Weights of a small transformer language model: RMSNorm before each block.
Each number is 500 + 40 x the weight over its row's rms, rounded and kept within 0 to 999. Layers, rows and columns count from 0. Numbers have three digits each. The size before them is the row's rms in percent of the matrix's.

# layer 6 MLP gate, 704x256, rms 0.139, rows 406-439, columns 192-255
089:518540451501462508534476514479487506486502515515441543472518507452580490502553555501462455538451495444513440443464475503526448448506548505512489495495523488501467468515503491540515501501480422
114:390452496511507519456507474572517536468527492503540461519588519507512534501457547551486546467507480518497480540504489521570552527468495522482507493528507495497481535480511467476507560463464523
091:469536532463453547485450453467533442577495516461508488475546439447540503522453477449444507404479511538542467485531538455518529487572522483478469441541489459536495624485496486466489448499551514
103:547516505495543516449514485432520524469483478398554466540499523517511478516558458414545503554515450501510586494445376536436447586525379526509479524437493545547499448574479515526511506520481489
102:480545479475443526541516583449466471509506513434515512436529510474552492497504506487464535569496483563533458485477474549514522459403468489577534494501502472452397527497540548421465521496473540
100:514468490491491540562505469489514577444506515534540495484469488392550514517489460461381506393419539477548518521461560531473514496446548586526551477496477527481493499482491524527484521517544473
100:498444471440506508615421462500496498579509432551404510461561531530541482533497446490500493498501567526462495538508508443473483501428471439494468453493512563553470479434522549534572576525530439
109:457465469455495533496495483448431526526475490534610539587482491517515514524526473444496584497561529559580519485526480520563486520524572563527488427453517554507487447484487540560512484520478485
099:542539493467485482541466512511543574526491520499476519501482468525508481515446503530514489480547538518535506443460471551467507503530449418511498487536550492463479474491528453487549381451485513
095:482513436471565535548455549484457590458464527491519516470415527475514463430500473545507516477500540480535499534448540486504473583529516487559416472458518458482550488475508472507543475471485469
092:507423477512521486478412558587476444552451489527450501529474490483495489520486523496532502505561525498460466514474549542484494480528456523546534458495442536483471481517400502516467558556547537
105:456529510470533467514428549466520566509470486518504476488449535510469482502414500483541495568500481515496468569495509517421489536445518507526470482463474532503512538513510507469515474537521510
099:488505510454506428467451519491471579484424495563498542550440544513483552513523469492520536477483485514438556484592477430497573503550481524607503553444539458483499537515534481448461521537553504
100:547391531518545500427522446500563536465511509536461527473464413495552509511488519539489518466529516492467469511449470532493537527537443542471479571525498487591526452556518480415450467474527463
106:500446521524574469498551495455529458463509497497530486497559542481540501527436495504510525506537511503516498493547513553488504517555488457543492540500531523480591454524535448477528496475548512
095:579517513494463540511470503519433521480453577488475473500476511528457487605448550520529489502549505581498512550348489467446471525517485446499537574523484501527542465485511536468489546493471429
088:555527472509464539526553443514493523505500446474489527564437507487504534483519477498505511519496512531505493490556582452500498440475484545475489506516521428518454451466431520500522423569415523
096:435587513504486471485489524435513500459489528516546440553568451432461525541466500474446461493432410421538515480477477527497513598443528522471516514496525490464501511482498467502452484434520506
098:534512557498510472480507506504509604527484459497483490511508511503564560458480565429512574545431547485548506571592520539542491549491479503495492532489459507516495449514464507480471513439457428
104:479536534524496436482461480551516557536651504421498529550553457417508473450464513490519561475461533467505538465515443446483506501447558560518497461535527541530578548474490524505494471457453486
091:483535507478517468471510485517514534512539449530446573441507506505565525525418503458451482488450528514446503538563485471584481541519489493500527491520460450521516581458484542432560468535494501
093:488473501530532521504518516574505473586472451498493514516546463411541541466491567520519503552427462546514438499473537491531439519604538473563579494539466527524515496501553473499507456537553525
089:505443530466553563539565455526483523454442478473454484544538463453510643527475570519481486490518551539502448451471461526508459464463484502590514487475476523532478509546476548439526516497498526
105:538491496389474470442513539463459444453529508487535557524497487513486461503449488567508467526479483495490437573467459564524548562485488527479468534462514476515549503500445466516593476416550535
105:475541460531519493508388505471468566419511515513563495466403503521529471454523534494472479505433531518401548547504560517435429526494542587540484474487545514498570525543458498516548416489528489
111:443466487512466469518546497465538571549456541527441512439459585517515526534551519562578488471522517493503559481572514456464495495492542472577454547461466493500485537534441431495541551469495446
095:529540434516436423445552499467480489490553508558431484528553506548502525536504478540545515479573465507552469479502507449513539457555473548511545516404521477489492505541535513500493535527506541
095:476498548507458444502526533514536501503412505440518593480515496467523498466561541482526462450508493435549534544481552492533518505419595553545505470535519549506494526511501566492535445523485481
090:530498554401516538536482482545471400455516552508548479494504453428499513499479526472467557481542533490495464509570447498539495479508530504531527512456446521531464438491500419529474501524505501
103:463504489455533478540526446512503522566497512431418485452556492560465495466487503524472514454565528446568548455505509519495542479504524448502453531586549511528500469482451521514407472473464466
090:484432563511568488509500495469535538477538511537493520484498441521513519474469498555469484405482523481492504504491518580454486515463487506503461617442434456523490590487456536556446478481469547
095:526538529522559472538490498469536426426484492474520516496421556506476488509523550478497486575529474501496523465479499486528523534481501483461449504486493510492523475579488501456490424399570412
129:439472489478427507509571562612474574519540497428509504498495552510459519500440536475528555505464504498542525486514492514497502456421448503535468534477458490528531492538481531497482504525511559
102:485450501499442486527523597508524478500479454536477502525539583514544603495491475480565571468445480552487520521478552466499485478473445525466452441545516506452494478474465521506478485518523452
# layer 6 MLP up, 704x256, rms 0.136, rows 406-438, columns 192-255
095:517489552527543447461639453492453493467515471500490456437521570544456488506584440575528484531537511509481425473489521511492471473505554503489469555497457470448573556543515494492496503562438517
112:569501537491506481472513537502503473478514513513505535455470478460483457479553507530465484563413485514646490572532501523504443507471491433540474495417499537539452496547519408436431467527493592
091:568427486477485481502499579505486531495500479442469516433447499505455524500475495477511537520497508558529483544509496470563473588469499490498503585521472586576462477481550493568523534545453540
104:508549523435507434508526479473490482476519467507433538526463540467465500478537492468509495462522449428506518521484450534481535529541520546499536526600559443518499514489456537572560478524510459
097:470521444501485565559539555481509509512413493488490537554463570532448481473483561502533521553472467506539522505508444454539389517500532505515514633551505514487611490517564541516496512432537511
096:457484424466523543522502530583489534484516486517511517520388536446581450491526458490455569430466485527459473543492503480523580547490513435599512510543563510527530504454468529502493514532475484
099:471469505522506479522528496623496570559502478509441473394507469529505458540519431490577525511517506510557500504502466466459476518513462446454494497478515508514480506478478535544464493479508479
109:490427439430543508539503484489497528573428443612593505548534468517498489536556490491502529491547503487497489521560483507520510497481484540484560454528548475512494485468527525563591484531426511
096:573489477495527511450538478488492473446488495524527465515472574431471463517588528466536565525445517506517572600516573496479453504476488501545508487461498442459572525465503466500492586502584516
092:460444545534485485487570442471451468585462503485503480472513447482512521515450558486496445521480420450499458424469459496469461461506500490462553538536469576463515486514461504443516481567454477
088:444523520494453505534533468471492558511481550506454520540517442458533510413549522549444436559471526486573521446496506536475473533505555528556408453485514428498476491501521454541493478516523461
104:483397507529554508485441465544568499500551489389475531514500586532484553467500463526504483520458509472452531480446548477533514484526537574541482520558487505534546560471526553559491604470476460
096:488442508459464514449535507470486495500497532504502509518426496546454530433559432547502445500492495499480483453498521448462472493590501496488511494498519514433516443485621471539449520491489472
100:441489506465414490470514518504448439520487475474570460464446514540486568448487539469489607564503540503523437470452539431496513528457453471545502386457460466464548483481531522483532460486473509
104:577491480500519502478490568512503449465482488495491574513549451475448521532433504489513557535560574445500469518580503489485605545500521511486512510502482468502565514458532456475478531506429531
101:455482494534550481481431562455519503503588504571580505467437497468508449533536479445532486481513486516473484525564451536513442532497489465502475526498620529472454494530478520511552468497508509
088:546487502491501505505548560508522470564512540551498511480515429546487511487493522531546511464538495423500525506508492494511556531474477508538480476489452503521543514520568545493457509464562437
096:480515512543492520599525509563501428464537473507438566501461637492512442513436522511521586475487480563491467439469538469397561460505491470483475471523529558437542487516506485490501488473489497
103:530470517511511464533490517469509514424494459532443434473537495400573488477540530468541493475473586461596514526481571544474553506481419531493521476515510499518543472502491487476458560502464520
101:497422526493529481502453513529431469503460515508468511506383525460533456473526545475498517424460517497462525468511532486482474486427494501504554461507415536593520457552493553519555476512479541
093:503511579533477492490476526538489489538467545442463470560440449512547493514549427448532508484480461474554561505474515434482489537432575403518544525550527499489524553556443461493466476517518430
096:489410501574538503528447512470498494582489465469524582530465553505556514457508503493568594443560510562507556548502501497526480512450463464550515532477397468592496428492505499526486463476516375
090:491497445575521473524461502514528485471440496487523465503501418505468482518564511496538504537476437480505515509468516502486517546592464532540461484507484394549484424462506473562494570540466555
097:511514466551534535525517552485508494517462506504423496448498479454479464590529546470500459443509532440568536520546458473461505539448518515501470481518578442499472514501489586484468477524422482
107:557488456496553509574462504506459508483441462494551539577437491509470509512471526478488452446482528457451546508511527520537414465547508505457526431470530494517543506474429490554552499457549500
107:512558440531520530471531535540481481555553504469536462511481591495520511506439465519495611489532494484500436429444497511431444502530518513468449494485478566488488563511609551416469483461403497
095:474464474434446539516539452539474544531545506492483494532469536486471463491480590512455489489441492541469474549543573393499529485435461493467538550506495569534487452481486548532484518467522524
101:456534471513544423508440529442518547586471565476504526463519515475538458464517497474534444545547471531512498551509513576485500516415561524440496474510501487477436471555458510579557447533473502
092:503423525523523479516474543471550493537527484484504486492506500512547464453491409520516411521482481501531478582552495543552444537501501565524543551516597445552549569528584499468523494461459538
097:474487500519437498450474458537444513541508555527556531515486460462479463552470554480507477533449541601542501482463502476567505538489488507456515473459575450518563496473496541534521458533430489
094:481527398522504557523477551515497522502531557463485585609469402495497474434516513524468486486472479517531515447531439516478532505530546540518527520514493484465486543524442553549419562493499477
096:538489500470407471522507514527536425447519544538475501448441503478511490501499464520573521576572485554454504497540547492514522512538513495491516487498541494495509533553487547519477468446564439
137:513523508526560573501447471468501523459526430585456455549477486540480534567534498476491473527489463522491509486486483470510540548592604492461472520490492504513478565401487465525496489456525458
# layer 6 MLP down (transposed), 704x256, rms 0.122, rows 406-438, columns 192-255
097:486545515467503484467508530485530558516498527541518543498539569512535524482508506490459491466532556533467559518499483486523478518472550436524542489491567541512450481539498588456491576534509587
098:552527523517490486520526510481527524468435485453568403538498502486540449477522477454462527429571478519519553559464490451499478551595525494514537527471556473464560453520461568498523524490563514
098:478598495472536413496472467497532487508505444534434473493471536498481474494465464509479506490437507528431452504570501545485481482530469520520518491512514462551506516461517568489489515475486526
106:506506535503495440513536573499539437451497499471455540503417473519423536538520399550498523470519456505519539470486494427481573503526574484476492503476496449496470503464505515544477553540567519
101:485477572570496456505508476508514499464482448496491468444467526553526476451452503445423461491528454475520442476413477533512469412543490499499469466469483412524521491495459504499442465475484490
104:523494429547522471531508484511538500471571536554484509466506489474536476513518517425500498472523477453417413446564555471538462609523462475454493469507545533499519485465508513609479523515560481
100:495547481464476453491539559532444477509476483511578489523620500501511506449489492478514514495496489527401466445454504457509450419501499423547530528549449498421551513515472501492475464485533466
088:521492572557512506478477473486504510519499572479512519478450549468456390453484415457435499517436567499537506520475533552502540516504496496407499472490473471490477470542495466505481480542446593
102:529560516491441465573487475551516471398443487477504474435554468521494515469555483441496475533483469501463554533512494546540401518464515541509486466428549431478530490507493483473487601526487493
103:556460479529451501521494482459471456585533527512413500506451518503523505560517497503463499535491479470460450559433506407492566494549488508433485539453484589528485485496443477503565519511486495
100:448543470480432493550494569554488479522481547461501510449535487510463574515510472505514458571446562509519503429488425517501473470430491607530493511438487502484488461480529451580550464421562524
101:365543545506437441565507491453458523526537536529514462522472475481537469500488518547476472515557405525467459513519488578479414492481468529477538502493466484493516493508479472548385472537467509
100:499532522493563517569556489475523490539576420536483529589499481528537443471525546486425479521493534419518564536516499502545460494467494517430467498489516526462450485463483471446463515431522556
100:481527475486512520462491508504465446499489475614469442484410557473451529630485501484536449381498486510532464548593450403475503487482466522450473478462533467455612492471521500522470567449437509
102:484552486522500513486518461498501444442599508466500491461610476411542445533505493503495505514496423447524479467448533539508463550497522511544531436525477492529467523476443455525456467559475544
098:523512472529559495486486551506481455489445489516411477503466473489560578518508509549516506517504538559504515494510516484517562491514458485537510485426502502581543480478506511430552517574529584
093:552506505579468532497452607523512410477514502621526529465573516493541533521470454372521505504535501495481450543471525564458449552535475501451474483428536518514499536522471504538506549449493471
100:470511512435499494551531491530583473554490468528513451540501480529505532425500462508484498560509466507460495482454481555570470462462362491509523445528482597569528483519444545512469528547462499
097:528483441472451438422476504440498512499485466465469475562464480427480492530530565464492523516550487514486535534556533476524527538514509514513530517469496473568512534525534566488477550546487499
102:487412515502531438455423532495529561508546545509498526488502494448504473470497523385521453534536528449414576506489529546506492506551511512473506524550470524493556497495557488491439515457472489
101:489476484574453432511488469515476435476573544446509461524500449520505489528492489526538566548544516567491568471443498562500559508446438523508455536474484543526509480498529497488480540517406434
105:460465592461415505456603508475517509520561492452439561487475508551487542477475538543467524464479530468470507526449477510399438557450468486468518494478473528516510466525401467515548569521541493
098:504521452481477518580523537543469465539487489488589483551455477451521507573563517435467507484573528511488502431472563498498533523510419565467417462523493431518475408422410465438438477492488470
099:581592474506491478522551519480505526487450459525532477537462500518449488510546487549522538506576502577511598470486510541471577532434457512529560538484560498453557481508477516447522476475488484
103:551520411475533474545411541508513523523460496533566478458518509479482499464484468518388478520509496493500481431484473523507501534478508492475541527546530506526512544519479502532520499493485434
105:538514484489429521497474489563504533498400517569553510513452566566501484489544442476499503535502471472490512473488472458446485504483520516516453499582460539458535530541447522455520559548462440
100:467479496497493436510494505475504576479514545523516552487429491512530499552485518511497409534449507526384522404523476476492544412456431496484461458445458479543482550493507533518458516472579508
105:563501517483556475507458548551461519506552559469481489565589538515447484502481493431446464636496480524467537561444499550538511574428538471532529478498478501506448527477464487503532434457494453
097:577484511424513437457461492477496567460487500542520467518526564458543515516453507542473485466524445533506525485490451476533494577490473554497483542549438525464440532525474517452481515444517581
097:452500519491510559534474498467528481542521499463474504525471541556568485587547442488496530469501500474427505483490504535492525479570510459572546494495474541527461521552474471562508555463597477
095:492485482542532497513479534489522517501502506494507498458539523512518481492522455495548395545520515552424420522451515499542527486486525531508504557530466512448492464502430552532439490557487485
095:538508528578498614471485479491441435486487470470532467437429486533502514543530509481430542536499486512460506440568495428400566472561464491486492496561522507596490488556440513538568575543516471
108:540551518510521575483468556437480525509384480709485486464506481531513561483513497500498500518493452501482472404442511463495543512507493537474483470569474501468460475501451578447503486507504452